config.toml
vocab_size = 23529
norm = "layernorm"
positions = "learned"
attn_scale = 0.125
bias = "none"
init_std_up = 0.0231
beta1 = 0.95
weight_decay = 0.12
schedule = "wsd"
Each number is 500 + 25 x the weight over its row's rms, rounded and kept within 0 to 999. Layers, rows and columns count from 0. Numbers have three digits each. The size before them is the row's rms in percent of the matrix's.

# q: layer 4 attention query, 320x320, rms 0.11, rows 48-59,112-123,175-187,239-251,303-315, columns 240-319
# k: layer 4 attention key, 64x320, rms 0.104, rows 47-59, columns 240-319
q175 096:474512501447480460488504597471463505509500542504512487468504437484465512479496565514555506493527506505497496493465512489492505445502511475540505510470460510434529509497481482488472484503511511505500502513493472521509483471551508494531482510
q239 095:459521515490489488506478523487513516520453542525536491495474442508518523480534544488488464511518505557538490508504502518498496451521491501510466532516514533498547508482510520529503484501461519479495470533434513509486480504474491464455493464
q303 107:472524501510488481460465494502449501503506514540475489495483464483520550528496498486466492473504513531535508527450515519506498464542489501514503474473496518481553518483490543536512461492523493494473465505483466502463486465493516498505482516
k47 095:470502525524504530483426473524504513526473494525424520496456446492529519510513501523538469453463508503475517522522516511488493490485528560508468492502446493522520457512501507505526465496505479537536490517501504477489505502476514480511507511
q48 106:511516510503522518481492508507504509546505489446537467499480506529462468521554510501530482496463504517434514488512506520463505499513513491492454471539470505499500484490513485497480505504509474497523560527485515477464477514505457466482498518
q112 123:488505501461517482521482517498518494550512486475607450492470473509488489496503512489560488477536515484492492517527503498473503501483452480531516472463534504528476486502527506520509531468547502511531521530508444482467525528473447461513501471
q176 106:496512496455499514480503495491517492508517470483457481470438456502479542537575553491481509511475487480485469503485537483461482466522493472507516504478469501514471470455528489539507484478475484485541484499517503517455487511514510525483480470
q240 089:484486483521503544503467486498498467488491471521514512420453490536499484490546503526523538513525519493509506496550480513470518498471498537468499482493509528509514487531485519482481467503502446507528525524502478454479529516477495477497494517
q304 105:516520475494552524487502516500487507496458466492497505471479506522522505491489543524506510521462504507487518488513505548503486529470478511477520470453453470521489526501518535470503502479508540454466524524478496433510492513484511502518503521
k48 092:462547499487492473482462489489475484487496485479537517511498479531472453490484512509528490492516486491463498459498582468457502476454477481530488463476515510515483481474523518490477440458514502502454471503500462511462542526490505504513483451
q49 104:509514512522490456506465515502523542508513508513527476512468515499466511500554575490527480512508487509488505519508470519485527506479481509499470500491491514477488486513505478465454529492500473507465535481489497454515509494478488486478512495
q113 090:535506514464515481531473517517469506491513524539524517538519510464569514447503477482493464592433508508495513511519519489500500481513473515553502517544463492511534523462528527513501491470520528450486477451492513515518514519522486480481490495
q177 100:522516503509514509490494519504507516528508560501534481486504515487457517495521474514477512534456501486491491487536473505470510499476452547497487457486499510575542480476501512547507482477494476531511491509504519487493490529506513499472520478
q241 106:507505533503539474511497510496488531524513535512496426546482524509493497508502544456497468491507518442522515491493463481504497488450480556505489509492481473536486512498474457492485525502510520546478472498517502462508476469495454487545534462
q305 114:559537498501503491504508511527488480532523465532526450493511518501456505477541508446502489505495506468495489502492472504499526497462459525503459504500501562560521480474509485504509512492541506522503464479490521483506490534500441472497521549
k49 100:521494527504534450511513500510506556517506491520480534514510576506492475451496458492500486533479542489483501516510518482529488512470480486504496533519500485536493462495569494496497522487477494460483500495496497477506492522491501458497520506
q50 103:491496541505484521510532469487490498450476460467496488520516498534462440536538517488530519501528484465473525460523483505513511541513496501516530493534493526452484517478528497459488508564502486513469545494528478536517505486499527476494507499
q114 100:490512500474487522529544512469476510477511458512446538543514515555489480465487509512494482495497468509501522487520506495503480510496484502486520465548480504447515498511526500478533457549504529475493513464552506516505520528511508513505505500
q178 089:512495499479522472512528524497507479496528491496458531512500527517483494510527532472482471496551461512511466524501506479497513537507503478484551494472499439459508557527498502496518478501478476501495502442536498487517504496502492510462518521
q242 113:446505506476503509507492492495506528470497512497514506478516549495489497475504502471519505478520439560515529490544460522479506530516481506419513496488558512496496508502547500507506446511524495501458506520490514495509495538498478532490508490
q306 110:470514533493511526511513461506500480477493471484491527533502515515492506521496522518487529552520516473508450517495500508495511533508462474514490475546526447458456465520541481471519481541486516516485535492490506501546522485464522555462506554
k50 099:491502548487479537522552502518445504504504521460485503523529516503448455501501482523500520517530521471480501489520476514494536520478524486491549467542541522447474486517520517500530488512512475503489523554522497499529493512462502466540497500
q51 096:463432502544473473502480468470455513493500485476516522499492489549482519546493501475498483509483523471511472467474490533479503488528505503504504473441492505504492520548474530474543550539487473520510504532514519510445516461526512490482493456
q115 121:534521490520507425480493495484531516516497527501551472482476506524496515499484520511480513506547499472507450519523511513488477485498525487477463474454515478498515496484510535496525575510511489527548509529513475490516500469464464485526528501
q179 089:501511467511460513510493498470493510533446510456506481546445474504505515493516512506517486504516508489478456502470498461506502437461482474531561523475463502471466507499512490484485497520489527493548497489487467522475459487461503480464525481
q243 095:506480539533478504480486511478566529540536513468487487515471497543475517506501513498491510532503508505500471480514520503491500457525478448533455496513504484493505499523487533547542498511530514510525492522505471542467491541494540472482460545
q307 101:495494510523469493498478455482482480496475503468507466523485493462479513492499529535499463499519543508478498446538483497533519504422485462533500556451512522507519495490466502482495542537448504470518479488510510496490489490454519493495479504
k51 094:510504493539488440490486510520472505558507472510547473528519505500498566489475496503502496477522503533464508474544474509456518528488506529472455515439477510507527479500546529493522525519481516496495462507491523480528550510467510492505506504
q52 096:536473489479511521470502509498505466497450536481473476481493447502498483549488448561492484515480520469502454560484499497531445511500475504514497516495510460511487522504471522487454483466486462473518518499520514497514484462507476508443479525
q116 089:512512508513499532526484524506477505493491503529468471513471489537484477493473529498529481497483513501498480516479499514534504520452532506483512501451505497495489480529474516521488483532488460498485475535493505478519490473507494502492526482
q180 099:492494523493504534456481479465531520540492515513469511510492517507529467538522517513564472478505506485483448511465465517525496466489473489544489452494520481470501480490483503500474501485516478523500489489569510493497495492506479555513482527
q244 096:500529486513557521492448470522511477537526523506486505478487499495485492504528462453520513461522526491470493492505445454472484493472532497502441502478523526502484493520501504478542502503494458507512550510463473465497506457449482538498504511
q308 105:500493517530502505464481494489515528532491544502488476477471481518501549526532485511470477488506462513495487519504501526509470472500509506503503493494519485470492474505536483462507514485501479486500490510507517485497491456498507479462507499
k52 103:534465488507478519481498586509458522506459528493493467482474464491492485513497511489522488468504479486494535542441515452543525499465500527531490509465489493474496539492508506528467467531466483497492504573504514520467510500516488484485487468
q53 097:472517487514477489494473521500487527462483489478476556468523501482535515492523587514508500516473523550557537485517550526537463473519528498559487506472511496531502465494527509536440496513525485493511483504497541518476446502509507491509530541
q117 106:538501507510464520526496507513492547531504490514449504509502519512501492471536470482494518501488481511496535477454546508496522464504485482481478527498480515487533529470501449522507472505487497517503508537507551542500518512505472531513520499
q181 101:496498482530478460507509543487536545466488487457519488514513515482500456479485532538528494506531500503468479499451508559513495514519488478507495466512458550510511526471490471500474502494484522528515534473516556507488495493500440484508497479
q245 107:491524466522464488531513498519466512441496532513432540531484537501492505511480558511524513474496529535493527502486479495518505495548523468516496514498471564500486484510509464477486532545445468472496479448523518548478525489510512471517524490
q309 099:496450529497458422477492512504479549471513500464494515501474543524464508475478524492520459486523526486516520524471507507532470504474475490499493450478503543506462455498486486537469482480504479500491523519506538516478537493524475484492554474
k53 109:515473481479504495497479520543482499521479496564495524491441475501489483499493495545503520471503508469484497507510568465437529477499481456505484551470520491497527486450487477464500487462471525530487512499473524468491481507466491511516490466
q54 099:485464514493498509483528495521500438465514504480494523480519495466507573467514496463539535471494525511494522516513538474527478507505492466527527495522508520468482475529486483534447517469535509471555517490479491561501527484482488498476476524
q118 099:494443526466505510513491481509493512479519511486540502452546516488487511463472527487485545515504488468501508501516516515505502482565487461516505501526491493462496514508526548494530504502506510478514476480483518558508572504503452509561540471
q182 098:518481478495508508475550542482457472484465458476551498495480516491503501492512484489483512478503530468487502504503548489525512486514488493506548469540464529507498536488505518505490524473490520516522479534481492488486511501488471510549510466
q246 104:514439507522502489479559526515483444477500493497503509458514513532519528527468478532513523453476474490507511508494538533514507505504481488472548488510515470457443456493515480510513499564531525518469537516515487523495508507502538483470471503
q310 105:495457544449487515491528521575477451475544498490483494485471476532542478492536525451498559460484478493497510479454522485497497532535496503500535511521493521457470504490500474503470501487553492531524528468545460544493526493476529537533494490
k54 106:526487541506530506520513478505478471510507528453501468499542509479535508499517537469492532545526495500520493506472481495481503506546493522524535500483464482498470520520474480508484522497539471507491501505474512495521497500528470493499503491
q55 102:436451474467467498489509479493509480521475528538503496510543508483503537476510467508500496498533498565475526501503510509507523481478518515531528519495470511493509508540552507483540479510507502516503504528520510490488471495469479434520483518
q119 104:433516498520464504482470492495503498455451477519502491517533480470478505504486469472508521520479513482468540472481511503492529523439479444502514504475497495468516473527505525515522494532494517451521497508518538533543528515542484477486510535
q183 105:505506513510499485468471466534483535497480487533524525526529487477524467520481505488569530492497494540514508472500469491478529509456525494489534480499510562509499516486505513489553486490483501491501512502492500457485527491515515526511529559
q247 095:528469482526521476528506490483495487483510507488491505515491502495523511505495504480513495543489486539487519495480503463460468502525561498510563510514484480523541484486446503547529494509541519510511478502503473505478543487488501473532485495
q311 099:525496522534468503465522444512510500509467520515503509509515476495497546497517464529541488488514502542513514503490469505478501500485488504491496521507509534495515478491478483534512531480479501510516505494536529555501499466453518473450491524
k55 100:513487514464503499477491496495475463481523545522500489514487463462492498484463516549483495495541492552452515490433514519510539466469503527460476489535473462527542500525531508530492482444479491433508531488437486489498491462513490495481458542
q56 106:481550502497513499518521531476502507486463502495509462490484519549471475486484467515453515510509508489485509518512495490480468501526530495477496504550494464552506500499474504529523509526502505486477446501447479501547476500440502510497476499
q120 092:403518492499491509482507499478503491551502464534466509546523526513498555524506476480487473511499519470479497528499554478503533515473488483475506504531483511517477537511499549531547487498476507504511521512533505520461508534549500506471517497
q184 102:477521498436484448505531517485524528460478484499475516526518494526505531529494498455531526510499528478483484556525524518498470482500483444509485483494449478459488523472523508471493531477491512497470482498471477515506496494458499500496499510
q248 095:501519536491524509458509528475487510519488504489510489512470495528500509498500497506472504531477540512496484528522542546478486444508491448503475511505503508537517504513522520505504542534479504493497534493451483530499480519437499484481535471
q312 104:481566516475488489475548514472505521475504556498530468521452483483474500466448475510482545492467536468467487518486526495463509523535491506445474517490493481509494493471497484479489500482485501474460482538493488485523485536483545496480495538
k56 095:492553497531530520486515457539486468489509515504488470506482518519546513495490546522466487500504540512472513509494534520491528473455547484550500505488501489497482480493520516463476506519507517517510537503515504492473510526554520516505487484
q57 096:514482533504514502498454535485488467527446519422489477493486496524492536483507519491535532470519497513553501501487524508484474483511522487487462519511510465505505511518524471465486525495519485470468479475493489560439461519549465488489519489
q121 092:511516506452476506525480502510515462492494473524486511499502480503504465496497466521512500521499466492465505452466528491508513550526503524518451528467474533478530449540485493500504473522484536535513491483496497489484507487564513501524522499
q185 094:497487492481536504501471498475532456508453511455492477525529482483501524494497517531496516528483534497544486469522513493537494480499505507436468510537489491469491518544542495507463516485503508502524549476532500538489501474514502475497467587
q249 089:514532505478525526513460491508516464493415489495503513526506505516541543484537486530469499536477486491509493529505520483514468470510508499498487488512508514492514471504542501479497460515494539501530482465489488466490496532552499460481510535
q313 103:501534524467527508523441531522523474521462521486525496467471501498511496469500498489523495483491493509520451502493546472455501509475522515534486513519468485554508460515495491476484489514529499475517513507505502512516523536505500461513527535
k57 099:543479534484503517509507504500502473452505463501516498486501495511478489504528516548498542522551476515488503434485497505498474523504531496549490496499522484475489473489482465503498518547490571467504490499474490509512508535538507513516495426
q58 098:503521510521498459485473510519475490514522484531498495481465452492516507485552512482485509502448483524506493485493538543549511509510489488538480502515454473481531578462523541529534481490497497506526514497492496539524529508546463493471474510
q122 101:514490487509517531475466516502528519532518467572459506521477519502507469500526462487544488497482463494444479500498494504533485531475465533523458501511465465515517512503514520485489489508509515498489485499524498468511503507448467435498523470
q186 096:528508502496481543457507526484475530469548441535513472513491507500501504561534483468512506498458473537511546501494514513537506507498473484463507531512442486544552516471520506488471507519501502485507502521493523449489480498494472503442483526
q250 108:531503535512503485462483479557466545512540522487496458495482483493504517468540505427459493495478541514485529516459461514499488521502530525503517517502492507526546539492506494503509496447454509457525513551462554493553534497508435504470490496
q314 102:563526504446473480475472517479476534489530524519523531465510481465482515518546502492515483447452512524494476504511529499523488518483514508526522473509493482528518531472482484540488532452516494531488491531474506487495488494534456516511415477
k58 096:538511475482539461493477473507474515508496507507486499515535522513474485494540534498540509490494538521474465554529484506555519520509471517492499520496508532486516504506520492508497510526531499486457494477528523498524511481494513472542523514
q59 098:458481488507517547494479479510501451491488475509504513513525496501506473509491489477451518503518499452510498531472492493544524493527529518523489520474499534508447496500476526509477482507515518588519489486540509493495516502520488480522533510
q123 100:494487486538502505486531513519484517461519499519480530473564496465510542459490485488475555479482503484484470495474507518519519510498470500532495481486484473484458520524515510522540492510504499485484504508524531497486486521500472535489514493
q187 105:497512519491499529479511501487511468492460467497520537511507573478479479538527507503435519527493507423492477517510465485530466542477506522519469505522502536511489510510466542498528495474451506517520457469529514533494501484472509508533503541
q251 104:472537501523504554500499519496501489521490476479526544515536568461488523553501482525494513521485480473504540507502497502519524489537482518562506504504452522509475455501472525511555495528490527513472485478566492549539484477496522526502534502
q315 107:496527517487511521458458476477525492504514464513493521520503506445458507501536492495502543482501498453498476521529449479485515525501508499485436524511484521479495461467489512511563489514508479510499487501515472514505511486477478511491527496
k59 103:479514498450523531468516440539495496476547465511463520490508537439503495502475520513475550466483506546453477526481504485482513511491488485507496484466497460502489561515581535485489468518520516508500476493535545482497490475522499561467536502